From a checkpoint of a small transformer trained on Wikipedia: learned positions.
Each number is 200 + 30 x the weight over the matrix's rms, rounded and kept within 0 to 999. Layers, rows and columns count from 0.

# down: layer 6 MLP down (transposed), 1536x384, rms 0.125, rows 428-454, columns 0-127
# up: layer 6 MLP up, 1536x384, rms 0.122, rows 429-455, columns 0-127
down428,192,166,207,149,185,216,207,208,242,156,217,237,221,201,212,236,147,196,179,177,178,217,205,210,191,193,147,148,227,201,217,177,175,208,208,165,183,195,167,248,190,248,168,195,159,230,200,188,193,163,213,204,203,201,148,204,162,243,173,229,246,200,196,177,158,171,180,185,177,156,209,209,138,213,207,141,174,188,208,155,208,243,215,198,174,190,192,173,203,187,170,200,202,196,189,148,159,226,168,123,191,211,209,180,189,181,158,205,173,159,190,181,168,208,180,175,173,183,188,186,156,188,197,270,218,176,193,203
up429,222,218,158,250,184,218,207,212,178,229,239,199,207,231,234,207,205,182,153,166,244,178,212,213,221,171,192,173,271,165,220,177,173,122,186,215,206,156,240,167,212,224,208,223,209,242,184,183,222,166,236,179,180,219,225,174,171,209,166,168,254,211,234,194,164,219,230,220,189,194,161,212,174,186,208,223,192,190,177,184,243,163,213,194,189,181,243,161,189,173,213,155,186,200,177,171,267,135,144,195,162,192,189,227,230,204,172,151,222,202,227,181,237,158,163,200,177,140,184,216,173,162,204,229,194,191,185,171
down429,235,184,231,169,172,152,246,174,225,204,252,210,214,204,186,187,222,211,197,188,196,218,202,199,183,177,200,219,174,238,160,192,207,206,208,228,204,179,174,231,224,232,224,192,231,225,182,199,212,181,201,204,159,183,172,186,221,225,228,230,240,198,217,171,222,160,186,193,188,237,257,233,214,252,232,209,183,202,216,161,210,204,190,196,217,189,182,197,196,201,185,174,229,227,232,229,213,187,217,192,210,187,190,224,194,252,262,214,201,217,190,226,220,201,219,192,211,238,166,171,215,224,146,158,212,203,206,211
up430,199,217,165,187,159,226,176,229,238,185,218,192,225,191,191,185,202,141,167,230,193,221,189,204,219,160,229,183,190,151,151,198,254,234,171,169,246,170,193,216,189,245,215,207,212,193,213,222,238,143,220,209,157,223,222,163,200,196,220,260,202,176,208,233,215,187,169,177,166,185,235,151,158,225,185,197,185,193,206,226,203,194,197,189,205,237,165,156,187,211,206,174,202,172,214,235,190,238,185,189,176,181,130,153,212,208,234,245,201,220,173,178,190,230,187,203,228,161,223,201,213,172,234,197,179,219,201,198
down430,206,185,186,190,188,232,209,215,221,239,224,221,201,160,212,175,159,180,208,177,159,168,199,179,188,160,193,194,161,191,185,183,224,267,156,201,175,185,179,221,186,195,196,206,211,249,173,205,192,192,157,190,202,207,228,215,193,246,160,219,183,183,197,218,190,147,201,198,208,207,166,220,189,195,170,220,168,160,213,197,185,229,204,197,229,216,213,117,212,225,224,217,198,218,198,228,177,173,184,219,233,216,197,152,180,180,186,192,214,251,169,194,215,191,157,244,182,187,211,246,180,162,176,241,167,189,233,235
up431,194,137,254,199,195,189,167,197,203,243,222,216,186,215,224,125,182,189,210,200,213,195,180,209,183,218,212,179,163,169,206,187,157,186,169,133,153,250,208,182,183,207,174,218,208,193,247,247,219,232,166,174,188,194,189,186,209,196,163,111,203,271,202,193,190,183,214,188,177,177,230,259,181,171,246,225,189,221,180,233,209,199,219,231,185,186,232,188,205,231,152,229,211,240,217,148,211,198,172,227,232,218,214,203,170,258,183,98,193,221,184,179,193,174,180,233,171,220,136,153,183,189,156,174,210,243,175,242
down431,200,196,187,258,234,209,146,204,205,187,233,211,172,157,182,167,215,187,253,220,249,194,154,169,214,183,223,161,193,197,205,189,215,148,213,182,201,224,195,187,175,197,212,213,215,209,218,235,215,218,204,234,160,187,293,183,222,252,152,184,204,265,202,176,174,212,195,199,217,195,245,231,211,219,191,202,191,236,232,228,188,226,170,261,203,223,213,187,196,225,209,162,184,207,210,142,200,234,167,230,236,172,183,184,187,225,167,186,199,214,211,180,182,184,151,218,220,196,149,173,243,191,212,194,166,194,196,150
up432,228,176,100,216,212,179,226,217,248,155,202,182,216,239,192,268,221,199,176,172,210,201,176,206,227,203,180,176,227,207,200,218,221,241,217,197,226,203,220,177,185,200,153,129,211,221,255,235,150,188,233,163,163,181,242,263,235,213,192,199,206,188,181,194,179,203,188,197,199,224,188,225,202,210,169,232,196,223,185,217,268,263,203,124,193,223,219,203,196,214,184,216,199,192,195,227,273,180,204,217,180,212,256,204,178,254,193,180,186,216,155,239,232,207,199,226,152,194,192,220,199,256,208,210,153,198,188,189
down432,188,209,163,202,207,189,168,235,181,205,202,226,185,230,251,172,180,187,215,222,180,212,221,168,187,227,127,192,193,182,268,214,202,234,219,164,230,220,202,164,244,186,200,146,260,215,196,216,210,229,185,196,206,228,188,210,217,176,191,209,194,214,207,182,189,171,209,221,188,215,205,194,191,218,250,175,196,188,152,183,207,185,204,137,209,212,211,222,212,209,182,224,190,228,234,232,222,223,220,156,184,182,222,196,191,211,192,210,241,260,209,197,189,221,211,179,195,244,156,132,217,155,212,197,176,199,205,175
up433,281,232,183,202,213,187,237,199,160,204,236,147,220,224,185,265,200,229,192,222,244,204,205,192,193,182,198,169,176,207,156,210,212,175,240,241,192,183,214,182,167,180,277,193,193,224,177,240,215,217,179,245,193,192,225,163,203,209,195,204,229,193,261,216,288,267,209,247,232,176,206,215,202,182,211,136,175,202,189,180,222,189,224,181,168,220,175,194,262,209,194,200,254,157,233,187,221,145,189,153,203,237,122,233,191,190,199,185,221,175,223,175,205,194,223,154,203,184,224,205,217,210,230,190,177,158,199,217
down433,188,172,170,230,203,193,218,183,145,137,227,217,221,232,241,235,222,185,188,235,198,220,168,223,226,209,73,199,221,206,220,228,220,192,171,198,155,148,239,207,220,230,208,183,184,202,176,166,190,222,192,189,182,212,148,229,153,205,174,227,208,120,247,149,203,299,205,239,197,225,237,205,217,189,208,208,189,213,233,197,232,232,184,143,172,170,165,239,199,197,172,226,202,154,257,168,160,218,185,185,205,243,152,168,194,212,174,177,176,223,195,245,139,271,231,194,193,220,171,233,171,263,137,214,164,182,147,204
up434,148,222,207,192,192,181,175,215,212,255,210,218,213,268,242,209,160,219,213,206,223,203,144,173,169,232,226,213,202,181,160,209,155,144,176,219,219,197,212,222,225,150,192,174,140,249,151,222,162,190,260,233,240,215,174,187,197,248,229,227,162,123,210,192,189,201,204,174,218,223,240,124,156,111,195,193,214,261,155,218,188,196,165,171,278,133,225,175,141,220,240,214,171,205,162,247,227,202,205,220,216,248,246,223,166,216,162,187,208,214,226,204,187,196,213,238,233,198,244,187,205,168,181,235,210,252,183,213
down434,192,202,191,227,224,195,181,193,225,210,179,179,211,218,173,241,158,250,223,152,194,209,194,162,214,230,261,234,202,228,201,215,205,222,222,164,250,205,251,238,214,179,181,170,175,238,173,208,175,191,212,223,187,220,218,186,172,235,191,206,207,237,195,146,192,181,169,226,246,187,185,158,213,199,251,202,223,261,194,169,255,172,182,181,221,204,221,160,183,203,168,242,240,234,211,195,217,209,238,226,137,195,227,174,147,222,251,229,225,220,175,217,202,204,236,232,207,193,182,197,170,176,210,206,226,180,199,186
up435,217,197,167,276,256,185,283,133,235,192,166,251,191,198,206,182,207,184,167,245,130,196,231,224,224,212,227,222,211,231,232,220,234,216,204,209,222,200,175,185,219,221,184,230,167,168,197,197,180,208,225,182,186,197,210,219,154,225,193,220,169,213,172,245,196,200,171,272,186,198,217,205,151,123,238,227,208,222,164,135,162,186,238,190,204,160,170,160,157,282,256,144,223,260,164,237,221,224,200,216,197,208,250,189,200,228,183,252,208,210,205,223,226,242,230,180,188,201,178,179,219,197,146,157,191,166,200,199
down435,201,206,184,169,200,213,221,248,220,190,226,241,232,244,165,217,214,231,194,130,201,181,236,136,229,169,222,207,198,210,188,162,240,239,216,219,250,218,208,231,234,223,225,172,223,242,156,183,172,208,184,251,135,217,166,222,143,273,201,180,200,192,193,270,161,197,218,188,150,197,216,215,248,249,190,208,151,217,243,217,185,199,224,174,239,174,130,233,183,163,193,184,171,192,236,209,252,191,163,164,221,196,247,173,160,244,126,146,243,188,210,152,196,196,175,180,204,116,159,245,198,157,215,234,190,166,192,194
up436,279,183,217,190,259,197,191,226,211,192,165,250,184,192,179,239,172,212,231,189,173,240,181,205,219,207,213,210,265,204,169,131,205,231,201,214,191,230,216,136,181,236,177,222,215,245,180,268,163,201,182,164,229,212,184,165,202,288,209,213,188,191,212,183,191,136,232,197,184,208,219,219,173,233,213,193,233,232,268,209,240,184,184,178,157,206,148,182,230,204,206,223,195,213,196,176,176,182,166,228,140,192,177,214,163,142,258,155,193,213,190,212,223,185,167,158,230,152,226,134,198,221,171,221,215,203,240,160
down436,268,183,222,203,223,185,126,218,217,210,252,184,174,197,215,210,165,191,217,198,206,190,224,205,203,220,199,211,191,257,189,174,207,190,165,170,236,161,241,200,184,235,191,185,198,108,192,269,187,174,176,211,192,199,226,174,174,161,208,178,215,159,201,164,182,218,220,221,203,129,203,192,219,166,206,256,173,224,238,212,288,172,221,190,220,212,225,231,148,215,250,250,213,194,184,180,149,211,192,189,245,236,191,173,235,204,250,221,139,204,203,193,174,175,257,178,129,237,176,166,172,228,188,176,233,179,245,187
up437,184,250,179,207,175,148,248,166,179,220,181,172,244,199,227,217,229,212,183,214,164,224,170,189,202,183,204,229,214,184,207,239,226,213,201,225,184,234,213,201,189,239,224,182,220,168,215,192,233,235,219,203,181,177,187,199,183,209,195,208,217,233,160,154,197,185,212,220,200,188,201,176,162,187,201,174,200,220,217,235,180,197,241,166,220,207,243,212,199,212,198,219,195,216,225,197,157,220,197,228,160,195,213,184,223,224,155,205,204,243,222,259,227,205,233,195,122,197,203,202,237,195,206,181,176,205,231,200
down437,200,216,187,196,170,208,169,266,204,193,235,249,231,186,187,176,151,221,198,202,172,166,201,194,198,228,178,192,201,178,201,184,200,214,206,199,211,178,187,190,220,258,188,226,195,206,222,271,162,192,216,219,235,213,182,176,225,209,171,149,226,181,186,221,202,210,190,177,213,189,218,189,238,206,245,160,209,175,176,160,252,162,242,195,229,235,196,208,185,197,195,190,240,209,166,203,186,194,170,211,215,177,179,180,174,196,221,197,186,180,170,241,126,218,200,259,214,174,152,250,184,197,189,192,175,254,247,242
up438,232,212,232,228,228,218,239,183,263,214,194,197,183,244,154,217,176,177,236,261,214,192,168,217,216,210,251,208,192,226,210,203,192,233,192,184,199,204,215,229,224,250,192,185,226,212,228,211,209,257,192,203,201,184,213,243,225,243,200,201,214,188,165,187,173,183,182,182,207,200,204,163,175,185,203,199,224,250,194,175,205,249,208,163,168,196,231,219,243,227,202,222,184,203,199,184,200,194,218,216,199,219,211,225,200,207,197,186,246,186,207,201,161,202,209,194,201,166,174,194,178,199,166,207,215,190,209,241
down438,173,172,170,164,222,230,235,233,146,223,261,230,161,228,174,211,186,193,215,142,187,187,256,191,200,212,189,213,192,110,193,238,202,216,160,260,165,189,220,241,162,195,195,195,185,201,157,202,221,108,145,199,141,192,222,202,207,204,218,231,187,237,223,179,177,203,187,236,169,188,209,229,197,216,219,189,166,226,189,199,166,178,168,248,217,119,216,178,172,164,201,196,205,213,181,191,203,215,166,201,195,201,203,172,180,165,192,245,198,181,161,209,193,229,145,213,191,237,143,171,226,150,195,167,215,158,220,191
up439,227,180,219,246,227,206,241,183,190,224,220,158,226,200,215,161,204,196,228,186,231,236,206,241,210,201,201,190,253,181,159,240,283,214,158,245,246,204,229,158,198,174,134,171,205,153,203,224,223,199,199,184,188,196,232,235,214,221,230,172,207,175,173,176,216,176,234,146,106,180,186,140,226,223,180,176,300,242,239,221,169,176,207,208,187,197,181,149,201,180,188,241,173,168,212,149,166,211,214,161,170,126,205,211,309,232,198,141,246,178,194,197,208,172,168,193,158,170,205,164,177,211,234,194,246,285,201,246
down439,237,176,159,235,214,232,199,244,179,190,148,190,213,223,186,206,199,240,218,221,157,245,142,211,183,166,186,212,221,212,218,225,236,226,217,230,203,172,171,242,204,133,195,211,202,191,204,181,170,211,216,185,212,139,163,190,197,131,232,201,231,235,188,208,181,165,240,200,209,207,217,192,233,189,201,158,256,141,172,177,241,174,207,198,142,221,178,209,230,208,207,176,194,246,192,180,195,195,181,173,180,154,198,178,204,192,186,184,190,209,155,159,167,203,180,239,164,201,191,165,185,190,184,203,175,201,216,184
up440,196,233,133,175,223,180,197,209,200,171,156,196,235,190,151,244,228,248,220,214,193,228,197,202,218,224,217,169,222,206,218,219,261,208,212,179,211,199,203,175,194,233,193,177,199,185,224,225,208,214,196,149,204,185,271,189,186,213,232,224,216,189,232,136,176,218,264,231,159,181,164,197,200,150,233,217,171,212,214,223,237,157,252,177,206,194,197,239,203,203,244,198,211,168,201,199,201,185,174,178,260,180,154,220,227,241,166,234,154,215,174,177,202,201,224,192,163,226,217,247,183,221,188,181,181,197,251,161
down440,207,151,224,208,176,200,208,243,181,176,178,232,186,154,166,205,156,194,238,162,191,183,187,179,181,167,239,272,218,149,190,164,167,176,187,208,162,213,83,160,205,140,285,198,174,152,183,192,204,229,188,249,170,184,202,206,184,234,274,229,192,219,219,137,188,167,191,180,205,204,259,184,171,144,171,206,182,175,228,171,233,188,181,174,193,221,163,189,177,154,185,224,193,198,183,213,179,197,225,173,162,186,221,180,137,174,180,179,199,156,175,161,202,181,174,167,190,217,206,158,194,222,219,284,242,192,310,233
up441,245,202,205,232,243,262,229,175,199,225,252,181,212,175,197,170,177,238,160,192,248,197,178,220,178,222,177,224,174,163,191,220,193,259,160,152,161,188,192,147,232,128,243,216,169,174,185,177,207,212,226,268,192,212,163,211,215,181,183,227,199,216,203,202,136,213,228,221,185,180,227,182,260,221,186,197,207,180,137,187,186,241,204,141,219,142,189,216,207,179,208,216,194,198,240,175,190,240,180,195,204,201,184,213,207,155,206,187,248,181,175,210,177,152,219,184,156,195,175,177,227,172,245,198,189,198,185,236
down441,167,184,202,225,235,217,217,223,198,189,201,196,170,138,217,159,186,213,174,214,218,195,209,219,172,192,190,219,203,173,214,222,222,184,174,214,188,149,214,195,223,174,197,221,175,221,222,204,205,192,246,174,182,173,194,239,231,173,187,210,174,225,202,165,199,202,202,208,213,176,165,189,213,208,114,146,241,203,177,177,235,203,133,189,208,151,202,192,184,182,191,178,120,181,210,225,176,280,197,231,180,205,196,246,186,147,200,199,223,214,211,231,202,159,203,230,203,207,241,156,230,258,237,155,161,189,220,146
up442,175,189,206,266,206,192,177,195,281,148,180,184,230,207,211,175,220,150,200,146,167,185,238,227,255,208,188,178,243,259,208,208,169,193,211,188,188,205,229,182,236,247,193,214,175,246,146,208,211,170,208,183,232,226,201,207,166,224,234,178,258,194,168,199,182,220,164,242,247,174,177,218,202,232,217,229,217,203,209,234,258,220,167,212,237,178,209,190,181,218,235,149,193,160,248,249,200,227,226,205,265,168,231,175,218,233,189,175,235,225,195,172,216,213,214,183,148,154,224,214,95,228,209,160,200,174,210,182
down442,204,226,149,205,155,274,202,198,194,171,206,234,227,218,193,198,236,193,228,184,209,195,219,225,214,222,237,217,216,244,214,190,246,258,241,180,241,165,222,160,221,195,224,195,148,189,175,203,192,249,213,201,202,224,252,198,170,226,192,215,206,186,222,198,210,171,277,192,211,168,264,191,168,249,224,229,212,190,199,197,254,216,209,221,172,199,225,217,183,229,189,167,202,255,241,208,202,244,240,218,228,201,226,217,220,170,152,209,231,200,198,92,209,228,153,138,157,188,206,256,164,173,150,214,173,130,158,167
up443,179,249,200,274,210,183,205,246,178,140,188,198,192,166,154,132,201,259,251,292,207,223,292,209,221,292,234,160,259,175,222,197,181,190,161,188,195,224,235,189,204,227,204,227,183,190,223,169,214,181,215,135,193,186,226,224,224,196,183,188,182,194,195,240,185,199,187,153,224,241,209,154,215,208,173,235,202,187,171,211,226,180,232,208,216,199,193,199,181,218,197,173,223,214,174,192,196,217,230,137,189,178,195,176,136,155,221,217,228,174,192,206,205,181,208,207,177,168,221,297,253,209,196,225,155,209,171,207
down443,201,233,183,200,215,225,211,256,209,165,157,162,170,244,259,183,186,191,177,188,163,152,214,192,240,234,134,152,209,212,249,201,198,267,231,185,221,162,228,210,202,261,233,203,187,146,170,154,224,159,260,226,187,183,149,177,268,240,229,239,238,231,186,238,129,225,200,213,206,211,187,234,187,179,206,222,164,169,151,179,134,167,199,171,165,192,231,184,169,205,179,178,185,190,227,285,246,153,223,192,213,201,251,182,234,205,222,171,205,164,206,200,212,153,216,223,213,242,234,206,191,225,164,206,188,154,201,224
up444,202,214,128,198,174,216,212,245,185,222,166,174,195,259,235,211,214,189,204,161,206,175,155,203,187,224,219,191,224,238,188,198,212,193,144,184,196,160,201,227,193,235,183,189,166,247,187,191,190,185,195,206,161,212,220,160,161,198,275,227,181,202,182,142,215,237,205,158,198,203,131,207,212,213,230,212,239,204,164,207,208,205,184,238,225,262,196,180,167,262,200,202,232,173,166,173,164,199,247,247,200,207,263,164,203,195,183,186,175,187,209,214,202,188,161,249,203,192,183,119,178,194,205,131,227,230,220,192
down444,232,280,192,163,181,186,190,171,203,271,198,229,194,222,208,216,189,220,153,203,197,221,208,231,222,167,202,167,192,153,252,203,266,231,190,183,199,142,197,211,197,199,145,205,235,232,206,221,257,202,210,190,160,197,183,244,191,185,228,177,169,172,179,187,240,204,169,137,161,186,186,170,214,235,207,201,241,155,208,275,190,195,173,226,237,215,202,167,223,207,188,265,238,169,206,245,218,229,208,215,145,220,164,239,228,170,185,191,226,204,273,186,226,175,213,191,249,172,175,187,193,208,187,182,212,222,215,247
up445,187,194,172,199,193,203,201,204,245,208,134,216,197,190,145,252,195,168,200,211,271,187,195,183,177,200,149,171,209,196,263,197,195,232,225,195,179,167,180,180,211,227,203,202,144,163,189,180,206,196,158,140,171,181,217,222,211,190,226,216,193,170,167,195,208,192,182,216,215,207,214,217,175,172,182,227,202,166,247,216,173,150,154,201,153,200,170,194,168,226,236,193,174,206,200,207,185,146,249,220,202,203,232,192,191,240,240,236,189,191,176,190,220,221,178,196,164,183,164,200,212,199,192,220,161,310,200,183
down445,200,242,242,178,237,233,205,232,204,172,212,170,195,168,233,164,230,191,216,161,163,166,239,203,190,236,219,192,193,164,213,223,204,158,197,209,229,204,235,182,211,182,209,193,182,251,236,184,239,213,209,160,240,188,167,215,202,234,201,245,165,168,202,220,256,217,188,162,206,182,190,211,215,234,172,200,166,162,215,187,192,197,192,191,196,198,201,243,250,209,170,202,195,195,192,248,192,230,227,214,192,186,174,182,150,145,223,173,232,229,203,179,180,188,187,214,220,182,232,190,218,202,236,183,216,176,228,250
up446,232,160,160,183,189,194,212,246,183,222,278,209,196,191,153,226,169,168,170,205,194,138,206,161,251,222,191,186,206,159,232,202,222,188,201,237,221,226,233,219,216,291,166,146,180,210,170,200,225,216,210,137,186,194,196,201,216,147,217,209,255,256,235,219,208,143,207,206,147,240,241,193,187,193,211,270,128,241,182,227,219,206,203,192,221,215,205,260,190,218,281,230,218,157,151,183,205,238,207,233,208,198,224,247,195,247,176,212,213,147,246,192,220,165,181,187,194,205,180,184,220,215,215,200,210,233,226,219
down446,217,193,159,176,194,213,180,237,196,179,218,190,215,237,192,236,218,171,212,232,208,227,232,180,216,203,173,216,155,191,233,211,194,213,181,222,199,174,189,218,163,214,202,205,236,221,181,180,239,248,207,198,198,198,195,170,195,192,193,198,218,227,169,226,187,196,193,207,155,190,214,174,211,224,193,184,209,188,159,180,186,202,191,137,178,159,222,189,213,226,257,239,207,163,220,170,212,233,216,164,249,235,214,233,177,202,191,170,189,212,220,176,179,169,174,176,228,176,193,167,169,181,192,155,245,194,205,187
up447,206,222,250,207,201,196,226,219,221,153,192,203,174,211,197,196,190,203,245,188,147,213,183,234,229,211,178,242,208,180,191,188,225,194,215,189,205,192,177,128,196,196,231,231,176,221,226,215,202,217,195,184,155,147,155,165,171,201,219,189,211,217,181,217,213,173,222,200,193,244,249,182,256,165,158,202,242,160,199,165,187,219,175,176,213,201,244,198,204,155,207,247,227,283,205,179,168,200,147,191,161,186,219,181,248,226,183,219,194,194,178,141,217,151,206,210,185,207,211,182,185,178,200,218,189,266,181,191
down447,180,169,180,208,230,169,228,226,226,209,204,207,171,200,194,216,200,157,230,216,221,245,208,211,235,209,165,149,234,186,220,171,180,168,149,242,168,154,177,222,223,188,183,247,156,177,208,177,227,177,204,240,189,251,178,177,173,229,223,193,170,206,165,178,208,182,191,180,169,257,164,182,178,230,212,214,210,164,163,203,208,224,256,263,236,178,202,190,236,234,165,164,251,189,195,222,122,247,197,192,227,164,223,236,168,236,223,148,190,222,155,194,161,179,188,197,200,122,212,148,137,243,161,189,223,214,215,227
up448,222,171,221,235,205,224,215,219,243,188,188,224,152,214,158,215,216,185,145,220,231,172,205,206,182,180,208,187,188,191,204,198,217,209,164,206,221,237,192,222,176,194,182,219,254,222,188,213,231,177,202,168,182,197,253,201,145,154,191,228,247,181,239,231,171,193,204,230,189,164,180,161,213,198,206,264,216,209,164,199,188,189,225,121,192,228,177,196,161,241,185,196,201,196,143,200,194,282,225,221,229,189,224,231,202,203,207,196,169,269,217,167,171,202,229,161,234,176,191,225,187,176,204,188,205,178,168,202
down448,225,170,288,200,176,207,216,152,186,191,183,198,241,220,198,214,183,203,195,201,130,198,165,201,211,223,211,188,229,203,232,160,159,208,223,150,218,181,210,215,188,206,130,193,215,189,215,242,232,184,154,173,230,206,184,190,150,194,156,176,220,221,182,203,221,113,147,189,245,204,213,197,246,210,187,209,158,199,236,241,244,178,224,235,171,226,193,167,219,161,188,216,223,203,219,191,193,253,183,173,181,205,168,115,145,181,174,233,220,215,177,211,196,200,117,239,179,179,210,222,197,174,234,225,188,150,221,239
up449,232,205,159,211,202,165,183,135,221,242,179,240,229,215,165,179,283,171,164,178,178,291,189,88,194,240,232,201,194,137,146,183,195,170,174,170,200,276,210,186,185,188,253,212,180,212,166,244,191,280,191,178,175,197,159,194,191,135,216,205,160,174,191,230,178,184,164,194,203,230,180,152,190,139,165,176,186,193,226,203,201,177,241,204,229,240,207,148,241,250,180,201,246,171,225,269,225,181,222,198,231,147,199,184,226,230,220,209,215,237,174,205,213,164,168,180,185,143,206,210,196,185,207,202,256,191,270,216
down449,146,132,204,202,256,258,197,130,191,221,214,261,143,147,207,201,133,218,260,239,167,250,225,178,181,227,198,191,210,176,144,230,160,213,230,191,207,170,169,249,157,220,252,196,184,253,174,247,217,282,215,227,199,195,192,193,244,125,165,284,155,175,216,161,136,208,225,153,204,232,195,239,200,191,259,173,195,210,157,181,207,237,279,214,211,205,255,95,224,206,169,228,176,176,203,228,192,170,258,193,292,170,248,278,218,231,96,135,207,176,154,177,199,216,224,101,196,187,184,174,270,264,267,160,282,221,267,217
up450,175,177,194,179,180,163,205,236,191,211,220,210,194,236,157,185,199,211,238,164,168,163,177,235,171,240,235,170,244,264,201,179,229,154,192,211,182,220,170,223,187,196,166,191,243,209,224,204,151,175,167,230,140,159,178,160,224,219,206,201,211,197,214,201,233,229,177,233,181,209,174,210,171,193,199,219,219,168,215,247,193,165,211,224,198,166,193,149,212,199,234,209,175,207,186,204,200,228,228,166,241,186,199,170,176,152,176,185,201,247,180,213,167,211,234,159,195,209,248,167,212,242,181,148,207,186,208,245
down450,148,182,243,215,206,178,235,178,195,226,222,167,207,149,167,194,219,178,211,169,190,200,144,216,206,220,262,227,226,173,206,259,194,242,189,176,221,197,220,210,244,181,183,187,164,179,242,193,237,220,224,211,209,182,232,186,224,182,177,212,175,208,219,228,171,199,195,208,195,186,235,178,155,209,157,197,213,245,184,167,238,212,188,198,194,189,204,205,136,140,263,211,172,178,189,218,156,209,235,177,208,243,203,166,189,148,197,203,223,187,199,224,213,218,195,176,222,215,191,180,175,192,214,159,236,205,193,202
up451,271,201,204,219,215,168,195,194,152,197,158,199,211,232,143,250,185,222,193,192,180,233,226,257,188,244,186,216,251,226,222,242,224,198,238,170,176,191,226,127,171,163,225,196,153,216,170,218,261,220,212,193,207,204,213,157,200,190,178,140,213,231,254,203,204,233,159,164,213,237,183,198,231,181,243,195,201,233,169,201,243,188,264,194,229,230,212,209,154,318,184,206,226,156,273,152,222,142,247,169,168,170,205,233,204,239,166,167,248,204,263,191,143,230,200,218,193,181,223,228,176,232,194,131,249,195,160,235
down451,197,195,157,170,192,179,187,156,199,210,162,227,262,125,205,259,171,174,198,225,196,202,227,178,177,237,169,327,243,203,182,192,251,224,186,231,204,168,185,213,185,244,220,203,191,205,203,192,216,246,191,211,223,219,183,215,232,207,186,261,213,224,196,279,182,169,194,141,161,242,205,241,215,253,197,168,195,125,206,170,195,143,187,172,155,200,194,272,224,221,194,194,206,140,215,241,173,166,201,203,227,187,171,210,166,190,207,197,198,168,232,219,145,197,186,192,188,199,206,187,201,199,253,226,229,219,205,120
up452,213,170,163,202,199,163,166,226,259,200,239,188,174,175,168,201,219,175,163,112,257,216,242,236,207,212,207,227,205,183,174,183,222,211,202,178,170,257,197,250,153,224,214,211,239,201,237,239,205,235,180,224,226,184,153,221,183,194,161,195,196,246,262,179,252,244,231,222,183,166,190,185,188,212,172,229,219,238,207,172,176,177,196,155,223,209,196,215,166,214,211,217,188,218,178,154,150,217,211,253,238,223,167,199,168,257,190,211,227,216,200,204,197,225,249,230,212,178,220,214,173,225,233,191,218,191,206,166
down452,203,244,189,201,200,265,210,192,241,191,248,206,203,194,193,230,198,150,193,187,180,200,203,157,206,169,197,174,222,212,157,245,217,217,180,208,127,124,225,219,148,213,195,192,225,214,210,185,154,247,183,199,235,221,214,192,203,167,195,176,188,221,197,199,210,214,182,200,197,210,187,193,189,224,249,225,152,219,183,236,221,210,223,180,214,216,209,204,199,258,218,181,154,224,161,160,206,197,161,212,182,194,242,206,216,194,226,190,183,152,189,176,194,126,175,297,185,243,141,218,150,165,179,169,173,241,237,192
up453,216,185,159,169,180,131,137,234,220,204,226,224,194,193,256,187,288,235,212,157,147,202,199,193,148,222,168,146,220,170,211,238,228,238,161,262,127,172,217,152,177,201,201,162,196,235,183,219,143,222,229,228,140,189,172,223,175,239,181,142,212,211,219,226,214,180,251,194,175,182,189,249,167,211,201,260,217,220,190,169,168,169,159,229,196,181,145,200,180,170,193,218,220,205,198,238,150,176,184,187,228,214,159,173,202,251,189,201,212,202,255,197,156,173,240,235,216,188,240,205,187,168,191,166,245,176,163,219
down453,208,242,229,153,164,150,245,212,228,164,206,176,216,158,265,178,238,229,199,185,204,190,240,193,160,177,236,197,152,239,172,196,237,202,231,210,173,312,209,232,188,174,199,179,207,224,182,228,195,245,241,157,245,199,194,227,154,229,246,171,172,216,171,224,230,292,168,282,191,152,146,201,178,183,167,179,204,180,189,219,209,186,219,166,185,187,185,165,231,182,211,234,194,209,202,207,201,164,202,197,211,215,199,217,197,255,225,172,225,228,203,178,191,206,200,222,239,269,217,186,236,188,205,192,194,185,194,184
up454,181,219,220,202,199,216,187,215,190,222,164,153,209,138,182,232,191,189,168,285,205,243,205,196,176,240,226,230,200,238,179,176,236,222,226,147,191,216,168,184,201,200,166,169,192,175,156,202,201,191,188,197,154,225,199,245,198,169,185,214,224,201,236,228,153,154,218,214,231,197,174,196,189,225,218,226,210,213,186,246,186,217,204,221,203,224,152,223,195,177,166,263,181,199,178,189,161,163,230,219,267,193,171,232,234,182,180,179,228,187,195,206,230,185,191,177,206,202,243,211,235,232,158,192,165,172,161,178
down454,217,136,175,192,191,167,187,227,221,192,190,243,188,213,224,208,199,183,183,175,215,237,190,202,209,197,191,175,204,242,195,199,148,194,203,201,182,193,202,201,189,208,184,259,220,217,175,212,270,202,220,164,202,192,159,173,219,214,173,162,211,211,153,195,177,188,183,166,223,187,208,206,180,196,176,202,218,174,195,193,223,204,183,206,201,190,212,185,212,169,208,239,209,167,203,217,211,246,182,193,220,201,206,224,157,198,176,176,217,219,103,220,194,197,221,199,227,206,223,185,212,165,223,226,189,177,268,150
up455,205,221,239,217,190,160,218,192,207,192,190,132,169,137,219,194,189,184,134,183,229,168,219,188,226,249,221,172,156,224,191,161,193,191,241,221,198,240,148,155,206,172,232,188,194,151,202,175,195,180,215,231,191,205,223,165,213,147,185,177,174,211,185,150,194,204,239,208,193,204,220,273,216,195,209,172,156,239,158,201,209,179,160,223,167,185,219,246,226,222,205,222,240,200,198,179,163,226,177,180,240,191,200,195,178,134,239,213,220,140,208,281,199,149,168,241,182,256,225,222,262,199,202,154,180,176,228,201